{
  "num_hidden_layers": 14,
  "hidden_size": 128,
  "norm_eps": 1e-05,
  "positions": "rope",
  "rope_theta": 1020.0,
  "rope_fraction": 0.5,
  "attn_scale": 0.272,
  "init_std_o": 0.0,
  "optimizer": "muon_variant",
  "beta1": 0.95,
  "warmup_steps": 44,
  "schedule": "cos",
  "final_lr_fraction": 0.0,
  "dataset": "wikipedia_en"
}
Each number is 500 + 40 x the weight over the matrix's rms, rounded and kept within 0 to 999. Layers, rows and columns count from 0. Numbers have three digits each.

# down: layer 10 MLP down (transposed), 512x128, rms 0.122, rows 414-448, columns 0-127
# gate: layer 10 MLP gate, 512x128, rms 0.247, rows 415-449, columns 0-127
# up: layer 10 MLP up, 512x128, rms 0.263, rows 415-449, columns 0-127
down414:549530507513556488518505437426512549576519513531453553425508484541434448541504524521506538513543408487467462448495530550431464542538584513481444483484502525473532481502542510488502473502543408447461473500473482419461415519497528516540485506543577500556554508432502521478485451524501507449517437498512543484461465482567522484510535476517504544518520508440455499504477483478446505478524
gate415:537518546494488539584450472530444491541534541481548498484482457424505549520537475580513476497547489526546536484439561470497491482510590525428436499524483470523518475493500479512496495498562545498496577526424525507527496470507486555504556474522477507447590500529522530503512459530462488492526503486524533472493474465525456452482550489500516418549528504524450463400597553527476515516530
up415:545483494539496522493457532518472505496457445497545489451452507498423505482572480482488439484516449502539496494488582497575480485489499524460511450461551537542529488539501504504540518446571514486555555523498470565508501476536488549470510522453484506422516487471541527497470568460498442494483545540483530486495500506486423502515500496540547458434522553480462518507464585531466520527557
down415:517546486476504544505526468638477495551490517488529461489526499504526513471511522550472485475525499538488511523426534455530470577480544529502453519464468476481509521465538472560521572498543436514496572515494605537509512444534497533485535518493492487466492527510525519492438469497455441518475478514501442479524521519531488463491521518519490463494542472499550510472491450497483523473563
gate416:485524577469418458474483432447488516435548502524489484511427529528433488549546499537427484518483538520456549451451530434538459525497499469515445491457480524491452462530492564453484363480507537536489488463490533467413511511493460410463502518513559507489491460448483383425507610545481435427533421610514447558435491476455463544493458470461578507470513589564529445530466480581505482489541
up416:530478525520498499527495528488459500514526542502593538514499518548495513439543508514508543542504566456487465545550518529602484491573493516463529458509521522572525568404464463457477555546430428529545539535436513569465518497552515481542574431538474570595433520541482483484526400410525508556453600428443530483504503510574529517512579530505464490489512461472522573520507448491484447520434
down416:464539553506499557474516552480550526555523531457491467447479409453545442459549562536596548441493483492536519526499511556525479502423515561493523445535485520534548472518519502550492485503413499557502537492504498494496510450504476488524420456504510476554471563578519471415603459457491516523483564480467549431460475513576451473502511511537461511503477433437473493446476446422458578487483
gate417:456497499584478507486528530423485567507530510499395547537577468512499485504521518515491538526505527500467530458443516491507462533500466522527464515449507524481468445480482521484519535444515544498440528532489520416525486531468512438516461522579565547544508485475516596501539551518437524487478608511432520523508556501433539545520493501526496517540573569453533518431519465456499478536522
up417:457570453552491529507539571491495528515507539523453499466511476473490520462434521418562403497493523550407484446434525512498522535474490505560522487453502490506514436442488510526418467409531522501522583495497547479501419475495488461586462515476511482542510508539496539517544501481470481476525468546450530509535534501479552450524456476490456554469570573577499511478494507562444486511493
down417:425478507491518480563553463606491531535473516480504514568522442503525462564495488552488522543497513484508543450408555492494459531557572485507519541440486516482498441456521589481507484492493315475471468473489508481445500548528566485523452539487456486474528529527433574550457536491541497496456543479523538520500454464464495507530467463513541401520436454528483529517578541486475518508530
gate418:519491494540464444587481501481511513491580520515519475561392398505500581532522484441489505504504453466470501484515444480562396477507506493436548558477590472569545492571522500533490438467423516444511492481486553439546486470552525453543521593542495490502440523515500501530478448501558517497413509522470513480485470513506472492544506537561491494480518504374528515445514478575501487502507
up418:462517455544574505638525397467469512543552485560509441490441414474448468453519486515416502533446458534427559440532515494513486515517515487467513438472519548456539448533450538526471471465440497492572459529531519506562444422463527440492512564459511476497482491497491460498536468540467484450477522548492520514501474448507574491459512504589494510445491487507451565477469477545503536515488
down418:526521476438505477461476465620477492441527514446510549449522458521525464481514548517579498475559536521510466515523559482528536491519559544550517602526440472563495473524534443538532543569457479497450572443512488512485510536504517515454508563398552471477538520522406515570412533479476418513487512569529557521489522496514442540535476484531475471522433503473489419533487419573414479521524
gate419:516470479475451473581479522401476584496412543519518511536599492502460468480517478364488502475569502513445485488427541504444533523465461540557539529476488430475443508505507485539567453515508513563505476471523451479527452458472481505463473540497585457538499489501540441500526491437483558542470453499475494434501511454453470457470456464464508469367502496500507569507499511572508539604510
up419:487536502433474476463510524502551509520523557521427473549494432446532473477501496486461489447460469468502484513451509523537528515452472552476547496469527560435562603486463496462549481383497497562523537476548480471480484519528517484450481492569459514555489545519483496473503517451533508469547588473425532447418545520548490470547469483526474358456517452451471558523486507563470467370546
down419:494467586457448522477480495567520464489447472492542519462524506531403469499624448422535466508532487483405571563432538573460466517531545499490509520524503448497382492580584513518533485511438528489485536404449425499450467466540507467493474485493504514541533406503498467472531527506488518535512484518477528476464605480511485459476498446455558519537490533453524489479485485532530542563504
gate420:496556439508510469498425520517494510475475478512456509477441445463418556501450496513470510547481525522549526447587558572481507432426578486531482541502511529579513512492446579455482480606529478513520517442546526505465525554467423503614443577509523485519485471482555502511486469500475553513517506477481509475440548479532576523484442490505526490523457479462539601511524456517514562532486
up420:538507446459446435469520423521534573532482501545606494507502504496539505507446485482446538516433413557555546516574526483503459453436526531441488570509480536522576489525532501492482522544582530440475464393549515462511491499470464519515413566562507439485468549478495466549434444471543468496574466475467513531471546499497569502530484556464485505443514451461538501521521457478495508512474
down420:506511452466564455559519540538468460521483438505492553460492520588477499514515511507489481496544461558515431503514536489506535452476488485505540518535570484508527554565530519474467524596539338459524581445499581526509492497435477515485517500495573507542454600434466517463478445505462407512526516463484425557540490444526504507451467537440531565449465510458532521543527468481453553481518
gate421:462551538603532467504551461506532477540449515451475512494530510560448517491505457525537469531479506492498439484479553560450531508487506539444521508454480542476518435512460532530519437481499553482527482553527517480484532461529461441481476546462466487509544509479514501521549538453586528430498544606504478474514518511497477453497468511474542535529531527486507482486474528501464528423561
up421:539392497503445504521466515468543489516560448525523485476522567472536555547516536493475524532531530523458547502482472566523489574530528472523490489495486477480549501514515536464466483526425512526492443508493549513527464540488557563499524478524448485532497529498515482542547515516433435515515496510473502502536547536454602563509528451464527476517489464497495509564518512455529482524508
down421:556497459492528496499547452553512530492469478439516478439464538497516504484479490446457402473506516475467467478544484519512492528467513517468585514547451438484532553495505568478527541530426466463512534479484512536556503456524514484467511484545557498543488444545516508549539480496491532543494551502487531531510552452496493542566519434501518546520482532503490468598488512529557528474475
gate422:482489501535547426556550474504532509452490444511466477530411443517511458602517489525551461394551516471383466529472549455485537430521476457548497498496517439450538459512608522508522565563549465508468541511524441536493483528453447471461563485507485549569519476482501508525489496467506541500531547527581500478539479525532511513522490500540456570482575553533508482508435523543526492487495
up422:493436514501537514545545523505481521551460445464526520585580464534509529467517532548494506512470545435494503505491553529469509482474536547458540447533531486488554511484527541514453462536500503551531495505404531507541468489516513556513487549438485526498541436528470522557524493521486553427531432506459527521446503527452524577475504504497484450469454471515514475521488443431468536549495
down422:485496465503487460497493469501522524484518525499476552531514500550472485458467546584524525507555503440498494444461506503522488518494525500459471491477517483527497515573445535492501548529454557412524460500518536521502508473521525496441459520456469502483468465502384575569500450559553501512483461562537469516475530553467503492455449495536453437496454493538520481527570496495482551524518
gate423:533461574472489471495474506555580513527493566513497424485527545452530547545450418513484522498512518500507463532446487514470479539560509518513506535528575493578547505534560488498454489485528519437494479484494490552536588422471467466507500432480497470523488492443493487490517547506428555427458533512494575463401486501465538457465409556503529454524577501553524442628518474508508486556512
up423:497489563431482475475480477514554401526486519480491455494529504516482516478454552469554501489497496472513471536480500465460469527576463516488499546512526543484501520534506523484491514484488508471522444498495486545512496443496461493487434399502518524495525537473496470468458497462482515458438520508449535438513504439510491453476486456486526488461518513522518451528523548501560545544564
down423:460449559513529504523528515591506488470522516592478521454529509481463506548421481438491536537427482499460487535435474543531508485525469474539517524514484485635541556499472501518472484529515585455532463497491530473552554475491477449519522483450431525481478464488530484515526530521507523566410551510524448488454505558503466542463496536475487489511486500545502505517498461482533487490566
gate424:557557510487456492469547497493486483556514494508465460470510498503539465467476584518494551487487541486479544448462401505507485493488539533458528595490490484466516450376517504489559476445544545436497442525488472580502467488464520543464549509499458483578510463514546482479435367507514504534516478498496503550479526551482447482469541515489530550560600501501515442550542449586468438494502
up424:421430457552565568528505476575541460579508553526509531575530571514504505512532580498531465497539503528553566490541539497501521589524558385520469551488545516609433486508469526492521447544498575500550495489512459465454523507629425485508543500508507520459512492487487534457470548520544521508547488464521532521466460460516511435512392547465484463504475494528528535480480522427522549456553
down424:502522518542486519528518488424494509523496537540544443480453452497536570523504481563530468438476556510511544428486456531530494499499472476469481466399456543595475564469462573427571525407535464419532510436491511537540484516539557597488534480562569486537482504470437505516397436473578525481459496503474503549589540479493472500473522520467465415607505425518525490576540486504498463473516
gate425:515570544495535548468513556478583498479535525503415542527474457479484481557539468458540546450533537497501571468489573527444441499492493512570496483508485546503563577525469510522495498537583516480565511524477562530500495529583523443490482432488490461498584506480565542545583528430534567517599452530492545458456474501480548473542497496478570488543463447520492448568490500477511580500445
up425:505531498481547551466557446516517489543420401519467549444470463527466490449428535537488525434541566534581476462459517571445523499491470450486533495507455577519580570451484441516469502482492488446575565469564474518479533512455460477517553524545531530538485547526556565520479502475460565459553532389565498480524569437456457466502538475502531515520512444574405495479476481492515514468481
down425:459503508500546474528441560468444493531501423397574529525551499465421467452416459474479574515494469450460608437499527455473471455595484485421401507512432560504427526451478418526563528458557509489485560465511468527509519473482466463543520462499545552482519458478463518489506436514523488574494516530549520482551457449513484459521503522552504516568523550520534471549538482481580544514467
gate426:548481554490509581553420487488516449557492545503466534511485583436500454538495498484476499458548464496474537561513528418539481482503532463461432505509592516506476503510565525593446449438511517455477427501496418541511461563549464500508562545460501517553508541403471476448505488521510485520560493515530492447509536499500507635512514532445485442484498552498571508502536522529517487490437
up426:514459432462431511475523535529490558473500586449507509493476482620498490532467465527472570540471534484536525502564473523533542441514515549493481507513483490499457467588447454519490547429500459552594522568436531519455521470489510426429515478558532575493512481590514432442489457504483560567475557496499532558463489497491521510557474507457461563564498462489474444547608488480467491531607
down426:436519466505479506478479445518491519498526475527572512443584479539445508407563566471543527521559466485508532491524552478509443594427540436483551479516519544437560560406510571492442472430567577457417483563535500508486485478488507495574422525522543539467516502537459495475481535482521495514526465404528532434536542477539552554498463561595428520603437569510486454545480519506525448489503
gate427:575586453464510505494486540502504438519363467461474389525505514553437520489494390567469526524457541558532458496461507533450582503429526549478478586502458421485537521517523498463467464494519529564527478519561476520490418489509472557444466527465509507442543461548491531544552506476490460487533553577525483470460523438457542496450499480466503443530448457453491447507547486503481501528555
up427:516448427454504430451387503501498577458492464511500530516515467518486491516508495520519481421484504462565536497509561577501504463434507475465497482406467510529460446422532528506502445521473493504553576473479485580434398493489514524508554481445532496501464493526442495512490498494543637444502500451453507516488531490502503489593479466586497533561434445424401513552478431473398476489512
down427:613516480486476484546500508455505491498466444533538541570392545487466569497481510450468507474497481524518462574524487467424535566495485465600491533501558481466476525533485587500505528501561540479527491418554454525483385508538586535475547515468520468504509539506500472479504494473498533504516571523498503451579529541482588500461388490526541538477439451510465422466504511539383510524504
gate428:534571448481485542523528481511624452495441489553503523461504516544464501513558467440440512517457444510542435374491479418509533535502523470440541493486544502539543486521459487439465481492525547523585550500429507571522514546480513447443454418411528444526508571523528521500526446462543434445466420419526465511518464520458559493477461581471453511527524540567466523565439448453502448559555
up428:485456526518525493489485524495430488523511482440540549493484463402580490462475439468554521464526470445500557534469459512467494466473528475439517468476487526490466476487451524557538530477502474495445546568479491464500466500543591546474597567565513549518464511413483509450489432482457509584566540483516483454408457457462488594534520519538525530483522484529529489418502537505517443488473
down428:484500518511399477492530563474453477508528475452546424497550511497478445488484497461536470538513512611478553555451485541462441457445487535543559558552451457481463550544516514517550470418510444485483452422468469449509469465550525457506498451497550506450548479518452491495538577471492544496467581527497506470493522511513557523503498477609453523494456507467504511486494559545551539412497
gate429:495521494489435540581437462483500468534513571502504476460444528502522449504493459573530459517547527514540450531528546503521480544542508458468547490476506545507508431558505532473463508529465456467525565527435459560497462512554486397493509479488503438563528515492501448510471560551530486414443561539549561494522552513511485508557460478540534505489499495502510501488414523607515480526492
up429:444530464470515471494468518472468394505541502521510498512494494453479528508494605533517473517475532517477522538519471515493547505446525524523549504472489490491421488518448502424547507551505514492482380571481492483525520476512463529509404510459516516522475539511467492495483523559501483443516452508444449525483495485498465479462529507424457473479468482464471514545573463542508499475510
down429:555489482516524497429464539419517473492439485465536506490406522521549511486506517480483500518522474515462505503506551457486543507445480557565504549490533540511519507539521492461488494481512610497459496534504487456478492475493475523519516577510483455443511471476456543524510422511472497513547486496473491486466515490509473475499507542523449490454477562501438542528561562523528525537517
gate430:519531524481491494530475446528534442531602491555449490513393552511455495463557563471512457441453487482462523538517492483465507524473488445546491538493494531579565562475499430510486471518530483484516485576524547516536508422445535458506614438499536551508487501568577458462476500435498550517471460603468538478503508505494542461529460453486527539450493457529469506474507547493502562426448
up430:546490513512475469536472507501448546534518551484536484473534520484515544507473498506527525480501561467449534477474528525477555545487514498484468540499452514467460478495475537500431532501440488453505480494407451536524570529433478508488535553523494437485419490470545533486529520517457508525489546523464420469546498485486490536523538509537447523442609557485474487523536499430532440569490
down430:469442539407484525564495516393545459475590569541497472515492564461574530571450515503451443485491499471528506490522560479437481483491509491552411490475467511499563509490529512489494530502545513528429456521455524533466514498478521465473539508517485501475492503566528511542514461462462461469469436521480458452532520479496504522483558451479534541472491431502468518490474509576572512473447
gate431:401547535494485440477499478461576510470490561530458471607508530498475560537535435444435419501537479505445563483464517490525451548484507500490575447520469474474523597468523488467538436469555567494458452514512491514494524465537514541557427509497457457554544496474503526433485646523544440440517540537491528465492505466496471486569488517552542499579465554566506531465475470557566511586449
up431:548547464508504552482430524527534516561442498451513488527479548473523579470537563491488450556515498543506485500447481570486542421455495518544483495484487563568501514518484487501465458468485496492432465521436535604412534532520482463578438522565513499437557508530523523499628502499524497539421444491567465470536527535504438510512477480452386489457510540517505551513467484439512524538499
down431:570543491449475496516522543549499521460475489402398452469484488429517509526515540457512540547487485536572483541439497495472529399505491506498478570507582567498560508461523487497452505475462535414491493437457484474513517439469506497489552513510507500456451495562491525543488442499447511473480475445489447562527503493486486477444493493480452490491618472470458546492527491464508598510505
gate432:501513479475473492470459586499512514510510479580530402525508520505484490548499458530556470492438539478478474544514530469488444502521538484501550483474466510538523507573473570503490501410473503456499454509412547542569495515457527534443475502472545492501525501468519526459498524515504526470561445519500481545537525491461489549497459506436468490451512473493494482476484527507568482456481
up432:568503506512509496511505528556512483512507526516464444516484493497485512496519502491504500522489512624468477471493499518470479491531571521546497555516515475491550516510553546535421532507497507511494468504520486530491502490447473542455480511494557519514498488575563522533513570470594453501478585471523454561474523523457572561541474446474487507538440511538434416519483527488484458539522
down432:494520530530487486476475527610475490529463483532538527449516447491470483462477460547551538549533517494472457522497522530547556521515447540510508497476517540525490487450510480455522545550487514474496474424474529468491492531446500436501536514497522535520405387488513511512512505564451524498510482540542492493507516532473519559432489527494535556517508497458548519464476441561462426463481
gate433:527468566550511561509488444489498487475502566528531448451526483610475525548429510536533493491536499478556500517497525526501494491492539532554487486457557478522510485478484505540524469504514517536540557459559505496493523484541589548564489469508470497482466448533472544479493419472549552572482591471490510478441516526505485470494472489520471519542504595474563506511465434510452547470435
up433:524530519471397551463468441477449488478483479557501508527519514497499536442512521539561514441503416510585516496516425553489492521581511527431555485548552627442455473488487569525466569512553476443525460457506480508499484554531470510516461554522526507468429463431504451431519529474497494487508526452495450448509521476501564543529517475519454479511532437495481561403479546499527434456473
down433:443446511536468463475467562436540474534560501442452466487510516521518486434495449418602530538488537484471472555537488556593506437455432534515529470517474515602507499532511563476496488449532611479560597519557465533536556522536423478490506558438488502514486552474493466477565541560541515544504540465527493518479438493523524524440552557515560504453497597471527483520424473546417506482439
gate434:445506446466511511526518451504502517487475492522508516503517452546537548536512477508555445560477546441513528538447579487442500513523452548526496541495520449511541506494510484503455506528477497461497570455500437489515555517542483552409500495472489482469407465500512509515458490466464541486472599532512510495404538478476506527513522481500501457493513449510476534453484482476471480539465
up434:537476487470490501544506528465520512527503533486518511511533526460490420501505498510481515523517495453500516560520480495519530477504494478459482465511418511484490471527523497508492486463535492590504524503554507455534495482491556460442456517518474520496535513526510545568509493539560525506542487463532501465517480538538505497497429584475490456499495500507488507441527521498557485451469
down434:524481461490558505513503484389454524487500536488509464539469470503458521503472430523520464505540520471534495511529526532595532458428488467502475486519504486479507492499494523462454502505484421470475529570527521531551528473434469444506527486516510469481555442478490450509513494484537523509574454506489529521506520500547476466525475526495525464473454507524509461482546502488467486491487
gate435:514474453557521445489495431510517483501513537509505476516512509572473510579570504504429517544524500503470483562434526526493489462442570520512466450483478497524474533484509518535501456482519482573453568417541487524468512492466501458506502451497498502549487563489478446502527476479464512451538561410522544466486489435528505480468494565523472475434490503490462520500522548496542469498582
up435:421541518512495531457556543498464404462540486546487500541498490480527540522466515426469437438497564532542536493492515482541516470495503533508518518476486519505529459522519464463571517454543479511537548485499450474487540538510500558514546488510502436490546513491455553577427523481467442545501426524579457509496472459457474449474537530521511538520495485548528525511511477462520560467501
down435:478477430470548528481501473444532498473577536544494506508562518467467550490509462530536524514578460454500540495463424545478577507518487540509492462508478523518547428465528453475476478508465508449567510585495541509512518521475519493528496510455472484500505539465492600486449529527501499582526506467477529488485520437543518547496450488481506480549576446535496491461498417449546502487543
gate436:427513504520502473514545334402482504421540609472431527462464475557475452530529598420456463506451509487406553530492562472506515508507487542561497529488483534475505509498463537452463464538529520518446484515471551517535518453531519513487550495520514510531534541507552477505473503515559474511520434407480513479503446533507520425574512571528468480525523479463505538522524478510506595487548
up436:545513462479554601462472533523465453557456448485544476501496521404567475552472440558523521475464497509545456466494522536470526498527509492509574362590481510523466534536496458493521541518520549476506477517502525532409523490446506518481498510494480490518518490366519471433537500433471515524498550531552487526473431462540502515494493510500549569463462537565531500463483484534544496465528
down436:570535383496491427502481480351429513510481485488464418532426489477489552574533577487542483464489512485498476488505519462525412467549501447543471423507512464563497487523442493428482476496503545509493496503559534494454480541468450479490578465545476522489428479615488481454537489469460558467490571494477493505405481491456458486475457455460491407509472460476485494567503499490506491513496
gate437:515547486468483490400533467490546502441519589503495470474480561476481484515459491452484534477553426446507479504528569470437641523511471470455430564481494503528533545571513466506554470477490512505512486460485433518533660504493490478520528577512518491547509550440547482425469545420487504514482452514522505501511465450462488526522541449468477489495518460511508493542508527464479524510527
up437:463492447439485469480521467558548488505446545449496457510397561401471481536483438524510471538532491510461473525469517558499430485521461479501423511498488497562491493473548433433474505500531480472476506455500476523527482505538472514412508470487487457464541521458501444487506505539488512542488530507478502494436501506491543478459496501483524489469520543559479418406568519480520475545577
down437:528491513514513503501462514609546477538499492446480463480420532483492504531471466490521439541457524489447556562562501477551479546508492571503542453510468483498469475494472489499500530486499458533547611515475507529457517517482464502461486462457494477533468447388511403450503484515514560541560551476508500456444477534525502489498569470543458518451502415542492516508536482433539442517541
gate438:424510519554435524498517482465524475495435522501450501471504498477528441473458491495512429496511494475490507519514495516461429441496549575533457505525429469490440531449481488544518479480572496497564615544547501538480517571531518522500500518526526522547503424494452443489514499490464529469499538500497464507508443545524563479477497445474488506459446492470487517500435477492465443499478
up438:489478511463502521538528479514481547547514498487485521499497536530489493511480459508497504477556579487486460503441490479496503513496523495501458556439471509467502522478464521538526524543497581493479529488488543518552545502518443549503494431468497505505456482569486466559546483546516520448519472518494475498530518420518507525478480477546478527464459496496496540464465482520514535436498
down438:490471527490497484480550509701500495474462520490489470457494458481512492479435491525466503456519498456506474513465517493513453536539486544509490530528491523491504535508508495472519497435489643486441521459499501478493443561522488529505524508508508541536493465481505452509505474508520507486488526538545454491495477559555490496513492481533499446540475499535476485485430495500548507531510
gate439:469529568476407505483461489483456513481478468541499552494511450528511544561525501519492571537457481382462465495497436526511469459484502539546491542431521537466446457522509448526500411457524527560561567540518551465505477470500482500509508517468560491521521493504527497554483523506524565484473482498520516521536474473521466441493514511522507501517529511529509523548503489444528405470472
up439:509495473464480490553548542493474554522553525502485504502514572531473487481517464472541510501511452567482480519468604517469524485436509583512485513594490523431534490508611479501523476478505503425492506487425457465552543546507533451464585503473539455499537547564485452508504513450489561511420514490495497551500524530551519505517515440518508484502539515515503500557460582476516505474519
down439:582468497478512499469507535438465510447466506497556475510485492388504505543542545505481462491533573416520586482462466503476496491598499460389455504442493468491466525482492495428555479479507500539516452505466466481488499487493485515531570504512478527478500490481547535499512500522486453481507453442470492443476470513458489511517497476534450514516458506481545561497503450554437512533524
gate440:498505516488558542427525472434475558487519550482491521478534493557448504429482530529486494469555570414552556498479497554539493419485449502460452510530494462528558470432433527537471515565472530525544574541532521498553503480560607501512481518487479509501483537472465510531503471488533466495471434496472430496437468492401462495534552518542529490495530468517538494559513378517514467445526
up440:481532504494553456565523500507534519537560535460479547486453507580408523496518520475455510470440486539470498477487491478492470539454464530489499448481529460490531463513502395530492486516538473460518580494550534527534521532423490525488493483488483511495571542473537509468526471500514526425569536502570555510468482521523507421557505506536515541499533509477496443505576518458534542507456
down440:493450498469477525547463510467529480502505533475538531402495460484506489494522558555488451454557481540463520494540443506481507533488496507532540531507493578391515443462481561507547510443496620526500488518447418481519520439477482522488488567552492507498410488435542536498480482524480507580486547548453513516493506476468484513507494521452453474512511560525516522482462457510465473479570
gate441:507505512483527537502517468504512521503493491523464545493531537536505498466528550561483497570540506485532535406520541505515526443490498430465537524511500538470471455571433471466495515434472501565478504499576530458494509508556546610497470463512459442511512510528491508369436482503494531424489530474614536492444509488438481494522483555550521469519424633510486435479509491532471517431435
up441:507488553466517456512508529485479495507486511541465448483470524544512483611481482533545506502602490569525524493504487520463556522506474389501475503508414439445602504511529519444480515603484461506502464512465467559531463510438512521473512511507484483541429486453521469551494486486551506496433556483524492478496524508571495473517454514468476525562500474411527597474580478444462519560475
down441:518541518515412467475429543410485547513469456500545449550506431576525565558545537504513528435506514433511490484542496516489531496505561495554493472423492516592593522464510563437533403503452444544527425509518486545490406472507512435543417517556449539491472520489530450496502429511498529506395498522474453522424461497530499548504459456413464573485505528542521537536506495502560537522452
gate442:548494584499499507504423523434489448526494487510518445454504498553509491474489502484448520502555468475485495525557465525491435510501490515485582498475562499449550443560525525454562470565504496559482435514488528493515481521556601598537558470509572502471439512529486518473554506495495490507441468541535451416523547487501503446518423530534524593527537562469520499512541507505570557577444
up442:463509468522573475491575470462484423572536536504524508530568532594536455585469444496478506538474526521512510552495527508443547607481434558590478559544512461553441513562557513460446474527431479521461521462483557576505490496453466469426462416523460518454519474517518564532552433459508465605559554468384462450397475513429455480502526498514498428478485480475416538567496544512467575482464
down442:455470457534440528413501468415435476467488495447510590488502487534521484465488441541538493402469458506477434447547518474459527542495518468487605491503488441490486573457490433496502512524529653480525583457494531476385466537495515533535490514441463532520422541469438511494492600521554487507543417457470502521535588461514508471506568573479572522498482499479547534553486511544595436521425
gate443:479572527538457483452480516508519526493467471518508527484558513534464487475532483552513560441500568543518521516501468505549469467357577469552460573521471523522533525400575491448516528479508564528472455543456499494422500512515413487492502443530488504500508487465507574501476409489454499424431552496520526477485511476501551503526469505514574545507522585460484446470468500544465496536533
up443:466489513516462448485471594493537473462457471598514460516475509521590552457497506482488443570452438517515490569441588571511500477435550501471542563412427426512461465579589512492504463525457481478488464536474496451443507482439459498532563487521602465505445518535491517470492531472565527480503463544525585524435512498546475585481512425524538504532464577481512550542509509491514477469501
down443:496533472469489483517539523675515514446584464483540479485504436564520474442485479541492438521482525498458561580523627446544546507445488564464524491435453460532486565506523477535500448462609540472512409449524520534487503554564487477462520457451431523474546512537446518464468519529466496473535520517421548505496490497462552453589506541541568554522433546520505552453478477498479510519497
gate444:550501524470522480535463565512489499528524464464442512434548447550461478550504533505517475450493489530551533435477498453527536434483495460515458523420436438441551457509474596532530521473469516521548539543504472505581478446493472518453406441483501526489569521538452558516428527464468585528514489545480519585502560499542537560515441481516490546515427508510466534478527470542531523490486
up444:563490468493465491544474429510570581472485537520511492486580518480459522445457585458520484493482493485468501513516524539484488545491595482501554537527505445511462554413483469512515448491486492515453461457528502440454464486423462482513453534573580476407465533533485454533469524463536494505561512462528440490494464490513492504491479629550523526473433496552527547452518538489516500467495
down444:541491468468453429468489524526559576459450579440545492543499529477509491476468541549510494493523569440594452427485519477509573541521505572509505501493561434476537478476527446505484533504504437443469484480512467497495446497524484492492494498493574441535527554465522505523510523513432447589493525459543479493457506511444493463423439524564478483518463500498593506562564497444515508536471
gate445:586557513466410515580493479475506537513459472535526446541466460474465531535443504501507562522445492458554519495517480425565512517570512405493467520522454546498502455524503482469549500451462482492485409531476464611516585433456486529524479526529463487547471512470445553419425518467487477559477441487471552482546471497496494453451613486548461490549556550518525572556507538492506526568493
up445:448470472486525533400500448530517482486616539457525516484490479420540404423542500448507403506502431428459557499454519524409467450514453536409559499476500432528570440381455550556463540594494583553460539506485506376498438592445480568455553460413499504373560490498524507508521446504471503530472407531463537572457513500469479560460352540505515503531476515506453487404449444444478507534461
down445:426412449502603511481511488466565533502508490491513436526470522468505570486467478448532446538436528560453420453548465471473553512407446477518543503449478463481451485524510465493456458511548580586540510498512480496484467549554523534496615445399546467449549498495468370452579475526531459498472492501579432445499490459387497484505428509379398477584492468488507423491567485460566430512400
gate446:506472502535464533510503541496460454527503426556518503511502497489467549528447504517462424442543479520568421552465529485598537522459472478526494505514451448498426443539442432564566561485522521548559528479515469466535558538526522544582462498447439540504601505526518507457513481489538531524493493444515536519563546445450512465495481501491445481508471553487505451512540571504491545507457
up446:463540539520550587464540522474490508469495539501461485535484468574500549539473485537546514404513522517479418447446532521529467475513509461513497437505473481450466539526460519448540541483485543559544508527503532442464517458542440572465534449554531425518419506508525446418503526489489419493507465490453385453489537464538455496480512481466547563490482505484529506490452462474459545498549
down446:439515500484529475500520472638517529457460518544491522518533521526572519493476455493466554485484490540464394479462471473531479512502498427530449471548442568412520509478530579525517527492545473520484514449444477551508505470483573491446496566488519525489482452580500541491534475542555456579524535483482487479469505465506553519502509505553522508493466523545477454528501542540484470523528
gate447:432434475511509501436503497483534489463500502547510474501436484442501446547457494474510600549528558530555534507533554534508507487491416512451537524489508483458511422499476461413553513448495509474461607498473539529530520549468476463460504545377509568510445543472509543469515484510485539520524472497503559539441506538478451566490467515540484487506501542553475458497512446480550513530454
up447:451447494489570497474522522498496506546489549493448537462475560442483486436541577493549488442489511562528499486511501510469510417531513537547553494565513548553478500465493486518450521465499485498505503455510457514523510511416464570535451533407489547452472536542548484473545441517526491457558583444447534461517508499537494497452502466496543568576514548474530453548581476451530532590540
down447:507550452496537471480473460507433501478558478536527557536460478487511436515484479519533620525524551579509521528549531513545434513485456478506481442520496481491562512495542457496541544488519435447494475463475460499471561521523517453449462471475544598460478541479533542442511468505517547520412518499537437504448528533535475502515512474491508473459429529504460458514524554492545523544423
gate448:389564543483485517469368484459482469527516548570488506539455502456474571514513533529507527472499520473557532491514480442499456440482547546469451471510508485504451468553486543555471481489532548500485446489495476472489502522483481570474487461555465508517472564489492459522484442519484533457479486492496520523488488535468389546516520463501496505565515467530518548475412510466509475482462
up448:398467483513494540512475438478547545496525544522516526456481448557558489513559512463480519440556464479501502550484508485547457443465521501416532492478552544511507483503500477514586492501485524504490504502548486497532475526460507502539540453512470526498463598436464497446529519498495471429444535442518502427510512568482466458435519490425508418479451397489542459473480533495454528504495
down448:473446541508508474454559546760511546493408525468516486517451458486453449515487506490519494489491491516517496486555463493466563489544501510527568534543493504507531492439493479517494471494508637503521507536492485489457479521539526506468497539530529513475501488554516523508524492448472462530439411522472526564489452435534469547507434469567487537495511537490527558473524484514503468453502
gate449:490540468559492496464512561455509499513508500468495431440471541494522443502521497478465474445520563493464519474509482510486529454510447477573547529462525539502494545540485569443472553443499470535576530468561494500531526479500562526477528525495480488419593509586554512479453461478482482591531473421442501449459601513556514480473459516547489443433557504436429504543499436481538505488472
up449:448479507498535527497482463513499493510488468480443501532468491498492451460433520474424489464522501452466550490480470515487513434477490508534454518411519471505558536501476412503544534487553506440576462513529553498547447530559498468516529527492446449473487513562549487540465460441522543473518449564391521472512508465552499484476514467537566496482506484488498460557497510487467460536520